Weights of a small GPT-style language model, trained from scratch on English Wikipedia.
Architecture: LayerNorm before each block, rotary positions, biases, tied embeddings, normalized queries and keys, capped logits.
Training: a variant of Muon for these matrices, 130M tokens.
Each number is 500 + 25 x the weight over its row's rms, rounded and kept within 0 to 999. Layers, rows and columns count from 0. Numbers have three digits each. The size before them is the row's rms in percent of the matrix's.

# down: layer 3 MLP down (transposed), 640x160, rms 0.177, rows 412-493, columns 80-159
# up: layer 3 MLP up, 640x160, rms 0.343, rows 413-493, columns 80-159
down412 106:493475487498525486434463522510523481472535492528488526536465494502520524508488507497453489519504476477469506506493492479474473493501455554491443518498484483504474464514521500492483511521518489527520545471495492494475507508509523508466527511
up413 124:511493551474499490503517467498481526492488522579478488528509475497533477525549535495487504528459491484492488510469483505526473497511518502481493485464527506495499513526508474463532469498465460496479505515485509478530506457507530514562513461
down413 117:519533516490484518503418478511486505483525555530495473500521482503500507503532489520486464479489495482507499505530522502494531498500475487491496510487543499502495490476455492482519497450480558479507514465484471541452500508562521483510509497
up414 103:531475520532495487509523527494454465495488527499502505511531475503543531515482504491537485510522490515571484472490491485495509486514536456539507510456479516523501499505505510535440464514509519509476518499477484519529454499504524489481478493
down414 100:518508480473489498477489507536493517498523513520510488486509515492463525486492535508548493484569503505470484531482507450512480502504493518469492493514497499474503484513502476510518494512534462524511499507490497511482523508519470530500482510
up415 100:514521502539547534523492496550472496484513506511523501529519487495487536515515514512513544480480480505560482483487493500483506534433487492521505473495531546526515496456539466520540531477469502471504491513493496509494508469477510538510514534
down415 101:528498509523481529478505507522560536512479471490529473492519516530530466474481470473541493523505525505446479477476483498489504530551485509465516472506533518505492531516491492435445539501526466534480518499508541540537500507488520519534514483
up416 102:499489506526453518493475527513505455503465520525542492472485539512477521532507496496502491479497432503492510513494509484486522536520489508492487511499480490490499540493505489500488476489499550540512507453516535518479491549494500492480516524
down416 094:500465451521487496504527510510535502516494480556533494564476508529526468483498478540502508503512498496464504516496518467517573530501493459518502541523509478521527465488505487465518464425487477498507492493496498545567483520492493482520510489
up417 093:505497461515496522488482546467526497507433503429546456467510506556494512458485501486528518511512505510504513494520516508520490502488490457468501492463482481523484514477491501556495533540518488465520498540513491469508505523484498515526472519
down417 092:493448506471505491507504545483498496494531508468521478511467512478503486482515511513509511457480475483534497497505497522501491498434440498499493513465471514487477451506504491527513483474499468449466545507504490486490496529515466501508555490
up418 100:507478505492498484487508497504482474529499497483485477485488464491531483501531486527493499537480486489497513526543516566486520526474489505453520491478461511493490521483519501475498483524494478510448562509483499556527456470472490505494509508
down418 101:497491495458508525483511472549469462503464516506498561512501511508474495503486510495529505451538498489519484507497481514489515537455512504527515496539518520511528509577471461484506533505467472506494459503471523480460508524503506498489504486
up419 102:483511515511507497509491505485536497509460509519506496511510551517489507515481486449467471499544546564495515534491481481536502492502532497482463545470506490483519514505493540512532553514548488524491552499468496454544473503512501493504507504
down419 103:419533518479540477454520516539489493482491507475489539512497466505483470511477482495534470500462549533537469490481537518476516489470514495523511475512507502501498528535518476429457471488446471512518480511515491479498511521499493463488530498
up420 097:476479509556495538521480482498494518530499507530528510494472522466501503524510477461496498498484494476517487516532514509519487489517495470465534491491427473523555489522489490475537498484485478564520498503455516487475453490576490518522514498
down420 097:509510508481500496496510510520482508470513474490478542525539530505519492527507443553468534517507488514482527521504537501470459483493516544505524546503443565515499480498499488465521494474468478463485500533501508480476509557533474498504486507
up421 096:511484472543497472456451505504515476493478470502524506516489468502501450549470483542546462518488531518501502487535471504515483481526524484486513506487513467499526517501516462514554506546508495503505498491522486467496472454538490526521511463
down421 090:517510507523541480566483485495518501514478490546507468480502504506493487528530463477459495486482515558469530500534550484459533497483498497543511463481498477507493500533474532515475460458514491474534491488493558534478504527523530488482484509
up422 095:449514499471447478506452501518526449524472473511482467547528481556503496463537495525544499478503485478523525512542486481478469487482510492504523510467520550501551522529511504528447523497505542499495505486516526519524485486495520473506483530
down422 083:530465493523511512529466509520508497475544505552538505481465504506472513453491509455455500502455498509457512523505503499555487521511527465503513488506509454491504505511438508497536526520520470470523487487472519483451521496517511531519537480
up423 096:464529505533505496493511471492481500496529480512509505516503491487519485524533481472485542517483485498541529515484509485470460499489529476501518498503495483526530483467473440493514510554460510453518531475506499464501550477476494466476494490
down423 094:452493504521490559495560499486476528520521537517539530535502486531495526517463462493481492486469552479525460521515493479503480458497483505461494484516515483502507484517473507519497526520530491487527507465492484500511500494519501480512501516
up424 099:512511511502507490495529517500522502502502517474499491492465499519492540495466527507550516472510523518454490499486505491477492539469475487481483516524516481489568497548500541440524501523480501467523533424482506509502523504504503440479489528
down424 100:522509490500463501513550514533450450491519511548500508518460494464540474505492518470518585540558482489482505502494542495502474559489473490521474494501492454454507463504504505497501480490491534533514482548494467534509525510470475489497485505
up425 103:472443497471561523506540510461492504518511483496512504519464497499471511517488530475477535539494482511497469506524481520527497512513523439489528536504510495500513478511536451505505471508469487479514530471554510504541483499515493540457460492
down425 101:510480451513517489515568473511541504501505518494565476510462444528479500486486472487487491498510447501486499506546495492554516508492528478489493521501511490482472483491501525490477494500479538494540516480462466533494499450483524440487480544
up426 096:491550528537535546519507531526479464497510543503478505505472535474515482489494506495442524500482495474465466543524514472517512518506501520468443492500495438506496509527458474600474496515471551500467500512482521464479477476512525482525517514
down426 090:514495500496542485499468496525456526464490516468480531513499483492517489496516467514451487508489490512480515512554514495515506528500537502492516483460487578469486537472466484496484488493516484528461515490494461488471503472488502496511506486
up427 119:548521530485515495531482510473508497521485526486496508519458479513501538489533549440479494501552498483510502543499520507538520503464495515486502530532457552489476503457481524498527485508466543504534508463471522498533511434513509509522472493
down427 109:537525491567512509520500510511537491507494518464518485500536505532487500480505514472506515470487465479497492476537473524520490505497512477497510512542542505484502496475494545518463483506489524511522574484548541532474495508449483475476497501
up428 110:486534493479553507519461505497439495520502499519509498478509482473513520516516511532534497479538427493490510502518482560555509506560497502481503477522517478498475542485480496468513558500531499492525510491524509503477542467466561538562511462
down428 104:504506537525458504506481492500500451509494503560574496509479517523490461506489483491478489503433511475524525507449512489512504467518504484494494504443483516494527458492524472528491503467502532512473492506497490522511493502529491508450450510
up429 108:513473508537530500479512478502463512517488486498488483502479503494490518564561490471522515503532485484506476528486497562466503467469476498483551495504468511507530525513473544540500483424504488543507443526470469514485510464481567470506483501
down429 110:499480495448500483519557514488492505515478536529509528491451517523497498483513519493494500507492506524515546522529500475499459507491493488514490483522517511471488494511482482479502502536478531482456510433525505477488549519522443530545479462
up430 095:489493493496498519479496461528543529496524501524543497530478505501506517556499509499445473511552504505543463503522505509473518530478484501505481491542508537516485458454542478510523473526496497486501502478535533505510524484445453487547499530
down430 103:482511514489480514519497539522504460493534516524524462496497465477512511583461547460530504453497497538464482487525506487484492501458496509540483512455467529500492506477495505512534500533532459501532499528472481490513503506491508485509490447
up431 096:483507525480539479504461527512500450463476542523490509520486494482480485546514469501529467503482468488583519525510504441490473472530479499483477520543509447530548455475503488509542542500545496478505497450531516494464455517489483482508486509
down431 099:488461493519519533474518482510496473471497528521513515502497499496512503492541488490482509533489532455522515490491490456464538489500466536528541483486503504493494474574487501501490482519498494550473525550519534531484491530490479460498513477
up432 100:465480531475487540507492478491571508476512518536498523550496471479485527498502492496486518538515470529509491486498500452539498483521492512494463470491487484529525524505494514497529481491439461480497531486483454461511478412506469472502491534
down432 092:493528475497509508491549458487526564491495479499505564477497519513548525508511498535488537548491484453545516512498522485532497516471500500453499512511482513498497497480512506494554497506486507524453509496515550487505513498427478504483506484
up433 103:466530477480548486500530504537514495464508463541487465496479505483517523472509526498510488502492516509505470518521484454521544512470482487460508522489497516454552482501486553477517483498444515438494495462441470487450528509432524494500549516
down433 097:496517482515488494537512529534473484457500495504517443502515491492564492520556509505524494457571561515520485546519488501529495490520509465475486488534516476463533482519500525471457515481513464501512512526488499500506496488486487513549465503
up434 095:547491515525535486546459521454504493534534507519508483492488494476517503526487465460517486475503485444535550496491544508503542485523484518463515489493504482509479521482522455499480494505555572493493513463513524486496483461500500489511510445
down434 093:474510479489546503497490464539483527538515530479473501527486509512463531512523529491498496500477501507457498508440523533515493503472516535551518531547509479539517506506494493510490486495498501467531487442518478460480483538506506471486457566
up435 100:519556498525528487538514533467486497493488500512534479535536515499538545506497514489473511489498490474486531529529512506505476524481458468489494492520517491559479498456493538473479538488527504493528526500516436487496493472528550492518514510
down435 091:523484460461498525498465495533497469518514497471478528516461436501511520498483530512525517519478487469496519477472503493514516483488494503497541508482530463484504465520535507491495511449544470490468483513506489474479495523480496529498484493
up436 094:534544509533484472498471514526534504571542506521487487532520516474505481495507506496517547475502467498502463509473511460463508494515497449508467496468508496498501514474514521496486484482458556531458531520449495494522503514513479505500473517
down436 097:499507474497540531504524533503493535476563484518502501470522499473514470489495491517482427552507524544480499470463493524509515496477485496532470523543505483511478496565500497474482519487483506523547469512456492496556502480517509508517484545
up437 093:521525478542489495511496473452520498515512509500520505531518514474469529489488523473464473534505446486475517518493450536476518533497454469516443490498497496548536560497493538487519525517504499522480534495541489544464473512509510499478520500
down437 107:513477491474491466528489529514507489507473476507551517558532544491506498487550508522511489487456513512509510437503492488506524481505518494517522522500458483493527510518520488533443524498514473532535504534466474530492503517511462494526521512
up438 093:528544539510498482460535532470528501491506511508524497491517499490499458511538497498511478507517479496420501509538520523491497552475515506483468473522470478495499491505475500489504500496514486520524523447472507527527575509502485492532498485
down438 097:514507532494495493492489489490528488543513519566500470535538532483486502450477492511521486512501487508468530513513493519515532472447554499519514494514486491506490514486494529541466460484487518519479526487442488505545468507461492458515499504
up439 097:529491547499468538498482549538470490515478523516506533521464526481505453556521472505511495507493481492502494507471489525501452495499485537487482493452506496501501517496497476535524508511508534519486497440512523490473471484511523537484533519
down439 097:465508501520493493540518486489458509516499530533505531452547519472543541467505565496472523499511514498483533458545480479484512499532475523487502505481529493498469469485492490495479474498506466474498493521527497481509486484477492499519464527
up440 103:489462467515491507520531483482529517492525495517517527487504518494513483444516521495517453477510467444514480496517463512526543524525523482501501518510471488506501508550520504492512488514506470546491509445530493520471494480495505540479508510
down440 095:516494516478517456525505481525527475543563471478552454512500469513481501497504487542504477548543511522483502493498507497483509565468520509498549474479492492483473495485505466472487502532494496453491478549458512536481471459489509517508482509
up441 099:496506459515506534472535513471512497523481559477509546517518509467533531477483515505542548480474537517497478481490456518492503542531479486493485482501497498512495468504453537492503459519490505477488453513545510518501467467516540470486545502
down441 100:472517516466518498463494524491501470556482457506503515531530490528494507492514539458510513453472506479479487487486524517514501461489494506528484486510537484554492522480473476495488440513543528492493485516511533495525505497502545533457494507
up442 115:518498510472531525468499496534494455511540523490521489464495510544500489479526467543521514480518497475500517483520509475496477516509508517497496526508495535479512501486481481531485473515538446524481510513533537475495473509468526553491450517
down442 099:515500536516508528489505511485496524508482480505480492518550528483505486493453493445490481506514513537476518509451499498528495502502519471491498555490517477463500437496443541475506504493475548524520554502428519495529488536515528501520545508
up443 099:514503485524515506506540503441494496484482485509525526542570491496509513505528475523509445436503494491480498489553455526485474535516512480552504516522519522536462524526500493476473512523495535519512506478491520502485535506513513528491487527
down443 100:469455469509487486487519511481511510527483504477517482552544502500530464503501523502469500513527559515498521450505455468533534530447487500519469457493464486537489508505490490521518484513479476517509488493515546446499489482491497522503499466
up444 088:507453496490498476494527508487516525486497506483505483510528497514531507514486520483535481472535492482503464470510505474533549512505522499481473444495535520546476470548475494493472499526523506487506518444499473502463500511516494528513508475
down444 089:456447494509489519498511534516508534454506489511488506483465497506520541557469468477510442472551515559524477523536541458501504488495503469508518509560510494493494493474504520498465508521509514490508467473482530525493475487492483518533495512
up445 097:532525509481518510509451526492474542462478495538529476485487481536528501512487488458508504547475477501536475499558476524502508567498462487539427505558525554500475480511452501500500524492481557512485503532512505485506518493544493504467497489
down445 093:513502465497510527440493499512450501493480482547529480495499519485489528464532495472470562486519477503475495500497488486491456548488484527515507518489513468470484483512446461516502511495500495479501484492515510496531492496506472542497491484
up446 100:487513483465532547506476498520530520512483504542528490480466471524482516524485476518491502522512486508471525546504505509502465583502571519486474516510485505506537477531524503493498492503541467553514508513508486479501500514469509482470506520
down446 097:462515500486494487491460508504469456535502495482484496500471517457500520504476534579476483485481502515496496509524491507453558467520500511496534509512557471520520479482555488505497492493479476529523505529521486520521473488510481489532513514
up447 100:490493483496517510491461506453482539442502479532481532574467505485479533515511491493489480519531454515498483525488535513437505473514484544499510475475485541470524426517512526521496480473495541511456513527515508487499521474538495497501486504
down447 100:547526503491516514509531486461503521482504528481512512485489503469531461497517508456517526484493468527462525472502450509456509524471475526512508512482477489499435522498521457494503477492525498502511521517505521493483491482488533475523556531
up448 095:513530480531506453538464475492526521478500517475510493505506535466474473481505509481490480493548519481475501504508475497480448545518457512517483520513532474508543529501512466529509461457516560514518525517482521496474550496471498487503475480
down448 091:476504546494522436476525513510505536498501461464499470503523471502484534511478513474508516480469505471524514468479487504475508510518508511506483460472469533514503491476503517507513549509501472527526472527513561517517453511463508517490481492
up449 102:558564512463482475515532494508483521514450484506495473498520472519475504528501465466503495493507510512559518508515481491488502505523522492508465480466507496490451507519468527478521539512487498559435527512480522542506529465535471501540504500
down449 094:453504492466496495486556517516481462533477526523503507514472465471506491526493504550537501486463511534521519484548523466526519495482522491532497473489500513522519504528529503482527540449473506518474527452541523479496475503519552488499502519
up450 083:486481525521514488496499492508492546486476531502489511508520504491524474468505436461495540525541500530471478575465529523510549465494513480448516488509513481493480515501473503514471499532485503555505476537489485483474519485455498535548520472
down450 089:467492528494486447463532483493506502481527506474519541520513520432505465499541494557508502514484490486506557487482526507531475467500480488524492460496515504507485539468471527497486488494497468485500525537529462516490483475500485487543474516
up451 100:502503539459530510506507515521463516502524495465510496521528483511477448514504551446513476444503458545511468525524491442495455516485545503502535476510480459471477456492500483480492501511507516508481508484492479485553531504504486576488483482
down451 103:490461483521493530520491460522495543509491518499531506512494451526516536488532477571524502525474534482510476480522468505485496465538482503469533465483506472491509520485521518505480470507496563518495517514474511482531498478461463483494497481
up452 100:501549459455464473521531509531450491506453482506505453482480517473499495522499472449483493473493452527439495547558502481484482516483495502449531513487514507510468484527488533494466474486512474530502505468498497547508513509508513496518532506
down452 099:472510476478503451444491545512491519508500521521508523487480498495506522463532537466451469485533481525540507492552499509507504491490503473493512542485502478488481524465494523507560485519487546544518484475497496502479515489555512461468475492
up453 095:505525475494530508482496495551533531510518509503489500529473486494454532504528495567526511479471495510512509520507496469417454498459483490490518457500508557468518509511501480482536498472548508530469454516484493483506443539479493523501487503
down453 106:511506531528499471525448537499472551495516489518471501490548505479510517506511504485426541483528509484457479453509508526545481511511464510473495513497515491522502487480493488502486503499531541486490512510494502554517447509451526521469563497
up454 106:493482465465490493468459515488517525558525496535501470451490571475490531491497492490515515529476461480477462530466480516489530498502486477510437493538498473476539501534500478512508494535502492514504527526488503455474483518477519504513502490
down454 100:523477518453476530483480458515446527483526484565523506505495526530527507489505466502448548506555450500505503532505494528465446502493479507485504477533477476471451457516550505488505516500488468517506493509478510508478474511476502510483487507
up455 093:489553499478486511491526523485545492484496488488481515517492501521477499470499550527513479500487558502474476503488501490522485510491512498519480505507562482519487488488465511516505482514520500482524493498470447538495489520481516493519526481
down455 092:474495514511461461502483526468510474514532475478492542499489493526506491454479498519521490485460529493458516480478462503519511516489529533549497509480489553422443515508543476505528520504514483537488460482523513488483477457493523485512482489
up456 111:495482487480493504495506535448512520556484504532510489538476499523486446524519525526495491530527494470535509511458465476512464492493493547488486540477518473522526519500483533536512520521519536474516452475537480499494515459505473512535505520
down456 113:524505494521534492500492474473489523510491490493483508480515488530483459469480480535504495504447472512517464487542501464507497519536514523555460476510486482529537503523460449545524507485496503475484508469546529476473512509583501535481525471
up457 106:505501518472521486531482496516500548538447525499474448464490471504505495507476534474511528493459522490491430498534480460498519524522484495495502486504502505527498500521482448498532491489479454521506480459493483507525471489514529519503520506
down457 105:486560553515458434508437496479497505513502482521514483506479506484496538492515488532482505529450508473487546531494528526503541493521523503478488532493475477498503487479499478509482513497489451522542526487483505488478523510542476461523467532
up458 108:512547498503515519492504494512499525490486469509468486531538432505509514506493505517493526527487484509532502497496510530489536503520490504550466557545450551448477505497470515513507492528544517493503503533445511517490480488510455500531501449
down458 112:487495501549524452513494541484506546517447451467448450510536498523514490517494500478506518517508526482544480491506514524511501524518445518509515531521496537503493508468485470498486485549468494545494499567497517517490516533477458480496533519
up459 091:491511519500482537461512502497517523438480518513536485536489507496511518467461467528525468488490461505520495489494520511486451483525494488507478486470538481486509467522545503496521527483440516513449494479491512462509496489477503482475494537
down459 110:496510473481486498544512491498500496491479544486493495543497548483505516504469485471467476507466488493504505516460535518498497478506532510514517520486572462481508500489496525512494483498479532527487498453519514536498449514488528554493494498
up460 110:467504521527479504562530545515463470537461475498476443467509461486458504530537553491456493512516480484489510499503530491479550460488519541477517543499488495465514488521517474507537484515481477477471482456498526517549542496509499489476494510
down460 098:528497457508492494498481475538515543531474467498514505467542478500524518506526504516506524507525515445501468523512490504494524510541480519465458476529519469520518504485512510481542468531517464477473511490476446516457466481488516457442520504
up461 103:469497459492506469495509479514507511499494495474483435499506506518463503487497462536495548509510520513530502503519496486511466488504483504485545482474531488481514468511493459532478506513511490537508464485506484518506464524498506513503478470
down461 101:530485493506498513571472497457472468496463496517519490484518512464498539490456558482485506486493519524505509516493500551480497538480478464497491543488505469499534493472516498523502503469501525485512570486514480513480467500464531503500533571
up462 101:511526516518461487490483523524509518464493522487495488484502502473450529479448488494483508468474482513513526514484476518503496565500525465526508550537504521547543487515489461506501488527531488496537532524485512481516491503539457529484499494
down462 099:486472544484514506525490497466494503544464528528521506521531476512514492510525501504517521527500552464492518492491523499497490510471550512501522492477522472514473503422495492485505507451508502520481490519479499455515494504474488525498464485
up463 110:516533485514479517548495528437482456523523525495539513505500501504476514519529494541512529486530495522445520516508493495535489507488470487496552493514483479448499480495484485506509481471474451514482517538487504511531477498493523499490484515
down463 112:521527515485510441519508469520471495526455503446493479485476486514483489473508536497484486460456481489506537474495512478481474496489537528482458514502487490529595476454502474503484492503495430487509483533493503512455488508522501473490473501
up464 099:461489482498485494485521520507495542523478453543591486520498478556510513508510512505473454502497509520512487534507466509518521460487464540472493466499504531481531485527497500498482516519456496499529466498546487497488551519491535456489478506
down464 091:521462492514475532466474489524509479470496493518450526472549474527445455433517582543486520535511496530535497495501507534494527484536508502522513504497472444504493503495469482541519516503524543485478500473539467504511475495449479514501467483
up465 113:488494531474505543528490523505498457476468501515462504467509517510497500510459507465521453523490462537501530517518482483536510519491476477502450489522478518511499510498523454506525454538481548487501488496555509531492518530542474527517541536
down465 103:445503489467501457473498467494479501478532482463533517493504515502499558474524511503540510489522483503478513532503479516463477466491549529514515533471488518470492498536493480505498494482461512469512492502465471512482576518507498533498507502
up466 105:480521496483521525501502520495492525497518490523510491467455499506493491491534478468523502525467498493491474479501503497464479513473483467521469533479479506491512519525498549533530534521518495517515453521497477485510482478499535488500505518
down466 097:509477500481488541518490466489474513468507483554514478461521525522468529493496484536510514513534499521527506499480466508457451465500495533483469496473526466512448491524496528512502500467529485520522515574479471533519495531507524518486475505
up467 095:490486487529439512470512516508504486518504519472519481483497508468507543508535502499504466523458476500568499485529500500499500483493481483492472551471494496553496536534421443525476523488496501503485497479512506491530533476505546480455481500
down467 090:498485486514503509485553480536495504480480493508491460488479464476441477472575462516462530502510508519478428517513503467510504524505492522496523484471534450458518496507525493507490565502466523525426514511506478520528505527498498509518514456
up468 101:451529476465478449486503492542509513458534497501491519501484460488524517485514561481492512470484465474474479530546543487509456530537553485504497467497472501430458480499527496487506495482463487499526490526523498550487521471470523562492523452
down468 099:494509512534525459486492484480532477515532510543489493489434498492493482549523504522503441468558498521502522497505453516515481508521457498493585465474546489452525509517505473528518453465484512521511460504509439534467509503558499482501528529
up469 102:542518462511496522526473509490479501490531505478478486524478509528472538500532488496498486493498467513488467503492471505508496487527466507450506484516481533487482439507499504467476513494488496502476470506489547527496497489506475462488496531
down469 107:513473494528485482474477522504474504507516511497509539543468476462533479532520550489539529477447510482505512511517493504476513526514518512536499471494491457499530493490545482519480453506512476454494489539459461495491489531524433504506505487
up470 088:503467507506465485477530514516485506542485535511468526542524482462517484447525507505527526464495478479518464521517469431502481512501450502524506570496468559521514496494507522475510472528482501476484509459457495508503501489504531522480501496
down470 090:510570497483501504506501551496420499532508496483503504502507541502488506536463537499540481496517468448518476454504483514487508476468535538538471537445503531541519504523475467502522506488493484501541490502560511476481487553483493499475457509
up471 106:451490484484506492473557502462543531502497490489566507497466527519491511532522484549486507492524530510470500511470467472471508502480481508509505517493493549447486490508498469510514515483468561478476506524491520526479508503484480515488564498
down471 105:510499498516550473501544490440558507530483504517473501485509470545453506493489484502502455518486502517513486538478486489495510535480500464494481511466487506510536521437508493527498505540481533493487487483510510504540521539505494492514470506
up472 103:485509474510478515505502504541503482530472471518507482447519500499529531471477512540515505471496451482514510483524486513467460474502490488516539484508505472451515449467545495507486488493489500489507555488487510497507517496496476461545539490
down472 097:526463478541509518488489485484531508543489538530502521497515512513494542535509523532483534492511461489454489489516495489525501503471478513485535476530506501475528484454506497477490506486521511467518480481476466492555510510491504533506498468
up473 099:518493527495502470552457499479435498499508484518459457506485467516493476510500504504478505492524509465510478514514464500509509529541548498505513519520560519465442518500463487495474479535488499455503518516505491504497532470498498518452491492
down473 104:514521482487533517506529440503479467504507509476494508489522485493497492525511515508425522470440509502513498496466502483503466479533510504480532481505483510483540472509475507523435520498495466533542502486536459446535481467530473502503485527
up474 104:535468528498544511511527469492526503532432513515480504534478486540494521523478479500490490508496474539518462478489509477475448567518449523516463500564517499485527500556468475490511471495493500538449528479472483519499477539520527486489507521
down474 093:500515519491532535493490505475540495519504445518526506458501492527472460504494446504501485522524496504499510540504503461495490502463469568493481502500543503502478511512510477470579529517529476490488564501524427528533514525459477513476474530
up475 098:539493476500512521482524511489526450461491549492500565492511508535501468499516532558540495476491500456493461505468463558410510509491469501522504515494554473507499540514488461516487514480492487473482507509457479471527488506499478474561509486
down475 098:505513507515509488510514526512531481455471512533517483490459505506491500493542515482516582519490468510533489483506524453498515459495495523491499506491502469461496506496484455530517513475494533527467521526494480527496501500504459483478487483
up476 096:498523479515500528539463512473509518505557479526499501492502531471462500512516539500514505487474496473503476512451470456499506531489466473496527491517565448499501486521501509447487536516493455497483501532512485493536510486492475464495511477
down476 096:460477485507522556514484522517471536507439494495489463513534497511473545469490492505493485489515489502503493485496540492560470508541497490529511480509498497500511466492486467528523504506497516510520550524476538459503454509504501539517521553
up477 108:504507543503528482483493503483515522491494500486461478517436487503509507534567467502487502508504491491489520497469454502492505525531553492525529512493501474526542470491514509523490540517468521505505519512529462489482514486495499490537507506
down477 116:463496507517505514521495486480489510521495502502499497472509504486503479538519537481503488490480499525517521522482534496510528523492507508503496516479490483508526514515507491478527474488516522512481537483492478490521477498486541476519527539
up478 095:511510502488493518498500513514514553502452482531530482496502498512497537490513498508496512538530514489521451509510467481536487509505509509467506494426485560465511503524506493507497480495451471519499502471502472491483521525501491486503503525
down478 085:531468494508524468462480518528510495481532499522517438507529503539508491523508545507519485477493484482522506477485552515480517503495531509501529519457536505522508494456482518513456478510536465497475463540518497444482490477459547512518464506
up479 103:508494483537483487488501516496490499507530511484503463480503507506450512487531495466523470533472501549510485506499492488550544542496475495489472484517509506492531535482483547524497509514463487540500498518502440511504493529502512518522504466
down479 102:503536495500469478535515494555475488470542541493519541473498509535485503471493485536512515505512477514522510484501467482552525536454542507495505532513513551522516546502494436481475452483489556499506506517508523464462492537502516488502525512
up480 098:496474497470483506516515499520495492504502488493530476474483509490490499494489477497525470512477541533484493528518504500509507487493513501482478460502548487498489512493515475560497485482455464446513510472516471489505501480518526523502612504
down480 096:525501506491533474484480505481493516515544484481483501502481513476481493489542520471472474493481497536537517482499557467476503516477493498481488476485482499505475482460474440515501546517484486473468486529498446476520517525524505502513503500
up481 092:480501491502527465459484502489538546504436469497547502517533504510510494510502552518486488468504466463536539558539518534504473507496488501482499476436460462523497493515507457466508497494501505494500477505482478537466496542489511508524478489
down481 093:504500526483474478508495551468475510484462463506538515468502496496512502517519493536482461546429454498510481509520515476518484493531493497499504487465496537509508544446484513460506491503494528527484521523494470496417469521556524489503521519
up482 087:500476482496554531544501498480556529479490488554485453484463497487492465518505482513511493497495499512536504512523498478449494465535518513500493514466472483492496490508551504483487522481532514498503533526480514471503523454518497472468531512
down482 092:482539478541509515462479511497474506471488491492506499469528540503460525488499515486502505534504541479532481502506549484526484492527466505506484474517474487542499509483483482476493491525469528543463469527501483490501543539493491540496482463
up483 091:476521465463467507495546493520492535545465563506532487490497515535496488464469464524493516509480465458513531528509526528481483534523505486477477493521492515481537487496488489462549474518536469469509498471519458474504520527473458523491509484
down483 092:491530507518508469497474542482448495500550516504533487507548509480495540491500488471477527496485493499495534471490510480523498562527492503543513456544522491506492482531515526550498534485484497511506525546503535474486525521535504474516480537
up484 103:536493515530480524471471518487532480495495535506522493488516504551502475499531486453497496525519502492517497504466450477477504478498541490484457475480461488607494483482495519516501525502494499504454498438508519503489485480507539504490529475
down484 103:503519527504481493521514516497514486507537436511526511501473513507481510492525550473484452511485533465533451475481494499507542511542482487477527540442501506542473509515508518491475539503507476514474520452498517550468504496483489450521484527
up485 120:482537470524499501488483519472501514487493521511495486482492534461468524488523511464504501536494501480521479496520488472491489493509516503514537513559495460527519508485482482530485495511546493521518502495504524515518526512506490480539514469
down485 117:526517525495466494510515546519578462484448484519511506491532477533485467515476523503517546494560510492479465553508497514511564497483515521468479504496520518515526462486465520479440465486530507463508494499475471514509507500471473501512515511
up486 100:502512487511503498526492505522492483517467489516524452523479470513468509531541492478483518497538473468458438491533495500456503457546536484490504490527577528535450499477491516546492538466498513457448476489506497505478513526492479484512499483
down486 100:492506502473523487484512474513487508547517513457507514489489462523473444515478509537507505510509448534506503517467460497442497497495492526521498527470491484489487507491487508508505534487484438504477491516498501507471530489550499482481520503
up487 117:530554473517486503474519510517500537466526463475510487510504500500480486523505476482495531514471487479461526495455488485466544517499502490466524482487502481508518488520450508513507463526538517504493504469464504520549516493498513503513475503
down487 105:501480484523547525557465480501530459509505503487508489491541482479535500485484456521531517480467492486497467515520489478495499555492486446497486491489493536528473467530476561483532497523487511503498478481496491523491468503466492523450489476
up488 105:496488462503522468533501471434506516508470515500536506538479529526510474523550503476489478559515521539507485492509524507525496509541486509477518496483444483533465504505521512520512508489491472505502503510508462430512513443502550498523513536
down488 097:491547530503491517534536514535506524494521458512491509503530478493508465490421527456485496537479499460475482495484519530545447525477481482478505519496487504513516512506555507530451526504506482501487536520506524499457470554505465498514468475
up489 094:483516498465509497506507485493513445454503492499515521535552526503505500496446510495510478522496498506495472491537534501508558536518502505455492523514506439530489464489494448496516515488496555478480473454512500502500472491474477540517464490
down489 092:482513516465492497504497496489529505497496473475500511511461544489487489541493496487484492495525460493513518514491497501507507506491495482527482454492485537465477485499490468436480507548518501442498499522521487516488467492507489532497487497
up490 089:493534503529486495497527525526489505485481454528431495470508522513504521494516496493523532538519477507518524522457491518541490513513497497530491505481472498490493487496506520529515491545537505488480540501471509484454452506524570481527463475
down490 089:469476504499502502481511557462503526518476468497535512484522513507560454460473480494470487482493517484528509502477521516495523471519505484528466494506473518556528469501487478446539486500491545504503509512532513464547477530540512474528473473
up491 098:548522466538489529519501509469539432486475500495501500503506462551473477486489478511500503558511539522507516517500502534535496495504504492488538479502498483547512460540485498477506494523459564504543492506503496473484518450508486517520508478
down491 091:437487485507550490513496456531507543484502511500452477472512527491503475472489530496471515509519478552469517513513525479524470524516500488526502514483494522506502506507503533532489474493517461469517498575546497490496480508471492513504462488
up492 101:522485476519502477501500500541511540482532502498494532541544518475467534513500491483531499486493519470529522531497493481498471516520485490531477483477491496482530509506503495493492535506496506455485486469515446490560496479501514467528510478
down492 100:530502461473489553509496496497498495531512494526489516460515499494493540492499478524497527468499492456502525519489473494552460519470499516494539462481526555522501479503464492512518527515501531473497513525511516498512434525510494529500501514
up493 096:485523505495513519489519466490537531503502525527527495497487519451527510498516493491489512479502471475506513529468524519491503494539489535512506508455493522504504527472499483440520483567454502522488441492517482470470476480535485487508527512
down493 096:502513488524540512501505525489545504489501509520507497487511494472531502486534465482501499496486521539466497519508478564490463558481547531516501515504479501534521485517455496480510495452480469530515518457469446516457503491487503519482476445